Each number is 128 + 32 x the weight over its row's rms, rounded and kept within 0 to 255. Layers, rows and columns count from 0. The size above them is the row's rms in percent of the matrix's.

# layer 3 MLP down (transposed), 1024x256, rms 0.0778, rows 669-681, columns 128-255
size [ 39 102  62 106 102 105  94  35 112 110  40 102 105]
[[134 104 120 144 100 104 165 140  94 181 114  91 102 119  78 100 137  84 124 107 140 121 127 105 118  91 126  80 131 187 185  91 121  96  88  93 131 121 157 105  75 112 130  25  81 145 137 100 137 100 104 172 198 139 105  85 208 197  86 159 128 145 135 113 187 118  97 125  32 133 132  95 138 131 145 127 161 159 112 110  58 105 126  71 108 151  77 174 149 155 130 104 147 111 120 134 209 152 115 139 117 130 142 158 146 130 141 160 126 113  62 156 100 107 119  52  97 129 169  80 160 100 125 191 172 136 109 126]
 [130 135  97 127 107 119 152 145 101 186  81 150 131  82  61 215 172 144 182 129 120 145 175 148  86 149  91 113 198 134 118 140  85 124 143 115 129 146 160 138 106 104 148 131 106 108  85 153 137 101 142 211  98 107 160 116 113 171 146 128 132  86 155  64 144 127 103 108 140  72  82 152 107 117 136 125 120 169 145 147 126 130 149  82 152 115 203 123 119 134  74 162 124 114 145  66 186 153 103 135 105 103 132  61 130 157 239 210 141 110 101 154 154 114 144 164  88 148  65 147 139  92 137 134 141  78 132 154]
 [154 171  97  99  95 160  80 164 150 174 132 129 153 165 131 150 150 146 131  88 170 130 139 108  99 163 151 115 101  99 142 154 176 186  89 108 196 208 160 151 105 131 113 147 145 157  88 108 105 154  65 192  97 210 156 146  92 155 130  91 110 108  81  49 176 127 105 125 166  97 142 163 130 141 151 165 159 133 160  94  99 128 109 118 123 117 132 134  75 211 157 118 157  80 100 158 128  88 146  72 156 158 133 176 142 147 172 111 187  76 147 120 116 189 103 142 103 159 148 129 125  68  88 166 131 129  84 132]
 [116 127 131 172  96 168 155 158 152 127  99 105 140 167  99 156 109 108  86 102 120 157 141 118 174 146 190  93 179 115 147 128  96 155  58 122 112 140 161  71  60 126  91 152  94 176 140 118 126 140 127  93 159 123 158 111 141 107 122 123  85 116 131 100  47 140 150 160 155 127  98 139 115 178  99 150 140 139 105 111 117 147  86  99 140 153 132 149 161  54 110 166 120  45  65  89 124 162 150  95  91  80  88 164 119 124 110 153 161 117 109  89 113 114 150 145 168 115  43 114 148 183 123 109 153 172 156 163]
 [135 149  87 132  86 147 127 129 174 158  75 103 100  69 138 182 132 124 129  99 147 144 143  40 161  71 177  72 176 156 123 120 151 182 131  63 142  86 101 134 146 124 155 100  74 109  85 155 132 151 184 127 116 128 124 177 122 144 151 176 127  71 130 134 151 102 152 109 145 106 104 134 131 139 135 123 114 130  72 168  79 137 141 103 120 105  96  91 148  83 148 140 110  62  97 121 159 113 118 125 159 108  58  82 112 112 152 125 121 141 116  81 138 119  73 128 117 190 163 145 109 157 100  83 175 180 134 189]
 [ 95 148 128 117 165 128 112 152 119 149  76 136 185 110 137 113 157 101 138 141 146 225 120  85 135 104 134  70 135 158 159 108 130 180 151 150 122 119 144 154 112 127 137 100 107 109 189 154 109 108  87 153 139  92  87 102 110 116 106 141 153 142 156 149  86 134 124 133  82 114 132  96  66 139  71  99 183 135 158 113 160 186 115 154 145 121 112 139 142  99 128 109 134 137 134 130 140 163 140 104 158 110 143  96 123 117 171 175 185  84  97 103  94  91  77 130 132 103 101 143 144  73 132 147 158  98 167 126]
 [147 108 176 179 128 201 126 176 184  52  96 171 161 121 139  92 140 165 124 115 132 128 176 169  45 140  99 170  58 140 147 111  80  86 108 156  94 143 134 159 166  65 143  90  94 128 143  71 102 133 141 152 120  58 107 124 164 118  87 129 120  86 143 118 174 131 137 133 129  70  91  82 110 184  94 135 151 164 120  89 119 139 136 124 127 143  75 106 157 110 188 149 141 199 144 165 151 158 128 125 114 165  83 148 111 106  86 101  96 163 164 132  97 183 113 131 135  82 122 166 128 167 127 148 150 174 128 136]
 [ 84 130 156  97  99 115 191 162 118  98 111 141 110 128 124 194 129 137 115  86 149 177 159 137 152  96  66  99 120 109 125 124  57 133  98 123 128 157 111 125 127 118 122 149 120  97 114 161 110 195 149 109 130  89 115 158 121 118 118 152 104  94 144 144  72 174 174  54  83  87  79 103 178 152 130 141 157  86 170 132 149 135 159 159  56 161 125 125 170 195 109 166 127 176 150  94  91 141 109 138 115 140 112  89 106 133 127 140 133 139  88 122 168 127  66 142 116  87 159 135  66 118 103 152  94 133 131 137]
 [130 129 110 137 112 147 161 144 138 101 119 125 135 118  99  88 201 116 190  85 187 179  77  72 185  96 190 100 120 155 125 125  94  67 115 151 153 140 160 151 175 140 154 142 115  96 101 146 133 127 137  78 128 133 116  91 127 121 160 114 106 100 118 148  99 145  70 149 164 183 128 127  84 210 106  90 141 102 135  69 158 147 145 138 158  97 116  59 114 130 133 209 122 240 170 163  97 145  84 125 107 126  88 114 100  49 158 140 128 117 172 137 136 152  72 110 120 144 128 137 157 145 103 214 109 129 102  77]
 [ 83 152 118 139  96 141 166 103 120 176 130  88 136 132  71 152 122 125 160  56  88 131 164  86 121 122 149 171 108 124 126 124 104 108 160 142 142  87 145 145 170 160 174 104 160  94  92 115 117 147  46 123  88 180  82 158 146  99 110 124 115 140  75 134 111 166 104  76 128 112 108 145  75 124 145 121 132  84 123 123 162 110 128 158  96  98  81 127 140  94 167 143 124 154 142  65 120 140 135 156 110 150  67 132 120 165 137 149 145 137  92 135 154 169 100  94 173  98 131 132 160 195 115  37  51 106 151 101]
 [ 85 129 144 202 142 119 121 165  96 156  96 137  56 161 196 156 126 179 175 134 131 154 177 153  86  84 133  78 122  77 196 174 111 127  35 121 168 115 100 152 148 105 107 122 115 125 129 100 102 138 160 134 165 129  76 144 132  96 130 118 134 106 184 102 176 200 114 116  82 102 155 159 131  87 129 125 152 159 156 191 165 122 204 119 110 127 154 142  70 108  84 131  77 137 128 136 119 160 100 113 140 130 120 204 119 120 101 157 170 137 156 115 163  90 108 181 149 109  97  96 126 146 105 178 235 147 141 146]
 [191 104 168 137 111 109 151 169 177 109 107 114  94 129 156 100 167 164 131 158 125 147  95 170 137 136 170  66 175 158 166 163 137 139  95 131 124  96 164 148 187 122 127 110 136 125 151 149 166 115 216 132 120 123 109  79 119 103 110 174 110  96 105  85 152 160 129 128 104  25 113 152 117  94 129  77  99 104 133 118 134  86  77 120 167 115  90  87 120 101 159 125 190 113 120 167 173 124 162 139 102 130 124  88 223 121 157 119 135 154 109  97 106 123  61 118 142 104 176 127 179 157  84 152  65 123 111 138]
 [158 164  96 143 167 124 109 170 112  73 154 121 125 125 187 128 152 175  95 129 148 168 131 102 207 114  52  71 121 159 176 106  98 165 178 162 133 134 153 178 136 177 110  92 163 145 118  80 158 139  85 134 120  84  92 107 179 141 131 164 123  98  60  86 105 193 114 123 191  97  80  72  75 201 158 163 117 129 114 146 139 154 120 144 128 154 117  88 112 122 121 152 119 131 126 132 162 140 103 104  96  99 103 164  97 156 162 106  81 144 134  89 120 118 134 102  97 161 162 124 131 182 138 142  96 142 111  81]]
# layer 3 MLP up, 1024x256, rms 0.0696, rows 670-681, columns 128-255
size [100  40 117  97 105  98  29 111 124  33 108 105]
[[122 109 157 156 149 191  45 135 135 112 123 134  81 166  97 120 159 140 160 120  87 117  88 104  87  87 149 177 118 150  97 154 126 125 139 109 145  79 169 109 129 190 109 105 105 159 163 147 132  50  66 144 119 102 160 180 141  97 156 106 118 114 161 159  67 134 126 118 131 182 123 117 207 119 106 114 114 112 125 174 129 136 152 121 140  80 162 121 113 103 131 156 133 128  91 106  86  76 213 110 124 145  59 121 130 123 171 110 131  82 140 133 124 160 114 123 148 139 122  96  79 142 121 159 126 198  98 136]
 [115 175  67 135 178 144 148 108 136 128 151 195 127 135 135 140 122 109 120 206 137  90 144 132 109  83  97  92  89 159  89 148 141 148 138 150 166  94 133 145 134 134  62 127 113 162 132 151  84  99  64 151 117 100 140 131 161  56 179 105 136 115 159 147 197 145 120 129 184 127 111  63  98 148 125 159 107 181  99 132 128 168 140  47 117 138 147 156 114 100 111 120 113 149 122 108  89 146 109 114 180  81 124  99  95  87 152 123 171 175 202 116 158 119 109 121 166  97 157  97 139 132 143  65 105 163  77 146]
 [144 102 114  80  84 142  85 118 100 110  93 162 161 111 166 102 103  82 116  71 137 131  96  73 141 121 150 146 125 161 166 142 138  99  89 145  97 124 123 115  72  83 160  87  71 144 110  67 196 123 106 121  94 111 135 135 138 113 126 152 106 148 116 138 112  88 139 105  92 134 174 164 149 127 140 105  41 171 122  85 135 109  97 121  58 169 173 108  74 137 193 145 106 136 166 151 109 106 133 142 167 146 180 162 168 194 159 137  47 156 112 143 193  59  86 129 101 158 135 128  86 164 158 147 122 108  51  82]
 [145 102 152 130 133 153  86 122 107 153 137 106 174 144 146 161  85 123  99 135 198 124 146 128  94 129  79 167 107 141 141 132 114 169 118 111 149 122  92 120 153  89  98  90 119 138 122  96 169  76 131 109  92 104 203 108  70  80 128 121 173 129 131 157 132 142  56  85 161 154 130 160 203 175  85  97  92 103 136 142 105 155 106 165  94 131 160 141 137 187 128 141  97 155 144 120  98 109 121  99  98 145 152  80 108 163 120 157 109 149  75 132  88 151 152  81  93 151 101 189 143 171 163 108 134 211 172  62]
 [170 156 157 125 110  99 100 162 154 160 126 131 121 183 117  51  96 150 122  77 134 121 172 147 185 168 151 128 139 187 106 144 120 131 110 102 187 108 100 160  94 132 197 154 136  97 117 125 109 123 103 123 124 140 106 155  99 205 139 148 146 173 115 113  96 160 152 142 164 154 159 147 153 124 147  89  77 153 121 105 169 154  89 132  44  63 173 121 110 157 115 106 121 136 133 111 130 137 158 107 130 128  68 118 135 101 122  70  85 197 176 144 161  73 175  60 180 118 124 146 164 156 180  98 108 123 125 155]
 [205 130 193 152 133 125 174 126 122  88 174 110 146 120 119 125  94 133 170 114 200 135 138 136 206 147  95  51  90 127 120 111 168 160 182 177 163 101 139 139 146 180 148 139 115 102 131 105 134 134 173 139 141 147 106 151 128 107 135  90  79 136  83 107 137 134  72 151 140 151 142  95  76  80 170 139 133 109 165 132 162 100 129  68 129 139  93 108 163 114 140 164 183 208 143 150  97 144 115 137 112 134 132 130 170  99 118  53 104  89  92 112 177 122  74 137 137 125 208 128 120 111 169  95  79 122  52 147]
 [ 98 126 132  96 158 158  76 113 108 186 125 125 120 171 155 136 135 120 144 111 105 144 126  95 120  93 132 117  76 124 129 119 176 155 128 109  96 130 153 159  83 109 125  72 106  99 173 110 113 122 139 114  99 140 181 104  98  68 139 102  86 195 154  87 146 121 124 110  84 209 169  69 142 109 139 104  70  71  48 152 117 114 161 159 136 120 180 217 133 102 141 120 124 147 155 154  92 119 136 158 126 113 165  59  98 125 145  95 122 161 157  94  94 139 109 130 123 111 109 160  91  79 128 121 127 145  49 160]
 [ 89  86  65 146 141 107  84 146 188  97 102  62 147 120  81 143 148 122 101 154 153 168 172 156 117  64 123  95 131 134 113  72 109 105  93  95 147 134  78 195 131 162 129 151  86 140 178 173  79  62 147  91  63 147 155 109 110  73 150 153 141  93 140 129 119  85  72 120 135 161 168 117 135 118 120 134 149 112 113 152 110 183 101  95 180 138 106 165 139 144 127  88  59 145 110 139 159 125 106 165  89 173 178 147 167  97 124  58 163 111 128 107 119 115 152  73 115 115 126  96  83 133 185 124 116 101 116 120]
 [102 117  85 120 154 152 121 165  94 132 151 108 166 140 135 119 153 152  90  83 144 153  91 135 190 173 147 127 137 105 118 139  33 176 131 125 177 143 115 178 105  53  57 135 181 113 114 111  86 126 204 107 182 102 151 139 119 158 121 134 174 146 153 186 166 163  92 173 132 188 164 123 170 100 231  97 165 154  84 128  70 121 140 120 155 109 123 126 195 104 190 123 169 153 128 130 129 113 165 115  68 126 125 180 118 123 142 165  70 162 125 132 110  81  95 143 142 112 146 114 100 112 125 116  91 136 152 157]
 [158 142  68 142  93 157 120 159  92 123 125 131 149 146 220 115 115  44  96 160 173 109 132  47 120 153  88 209 119 167 133 116 105 134 113  93 134 150 161 130 154 162  61 199 121 138 180 137 137 151 152 103 157 131 175 148 112  54 134 145 123 164 148 123 162  87  43 114  98 158 120 145 174 174  74 149 117 168  87 162 129 137 109 117  81 159  90 138  87 163 170 122 132 126 110 103 124 143  90 114 105 107 146  90 131 108 131 159 146 107 152 114 129 160 146 103 127 154 151 138 166  72  98 138  69  93 133 140]
 [ 55 111 125 148 117  86 128  91  63 139 151 161  95 124 168  87 145 183 138 159 139 122  78  84 151 130 180 111 139 152 135 113 127 154 129 110 107 166 190 160 134 155 115 120  88 105 107 180 132 175 150 103 101 104  92 109 105 146 106  87 120 188 152 125 172 136 166 157 143 116 154  76 144 128 153  83  92  49  94 126 120 125 148 167  98 145 125 127 109 120 114 102 103 155 135 160 114 173 117  96 132 130 129 107 111  98 185 145 118 129 152 220 128  94 106 119  99 171 188 100 105 138 192 114  68 149  98  80]
 [135 119  89 181  88 110  86  94 114 142 141  94 148  81 164 131 165 127 154 107 133 152 166 120 124 171 106  88 160 150 188 141 141 145  86 164 201 126 113 191  92 117 121 128 141 137 124 182 147  61 152 134 156 164 122 109 148  90 163 176 128 111 148  68 100 127 123 165 149 148 129 141  99  62 129 123 200 122  94 152  91 184  57 113 119 135 125  94 152 121 155 128  67 137   0 196 138 148  76 142  71 130 177 122  98  98 183 153  99 156 177 116 172 135 120 124 153 126 123 115  78 136 109 161 118 135 114 104]]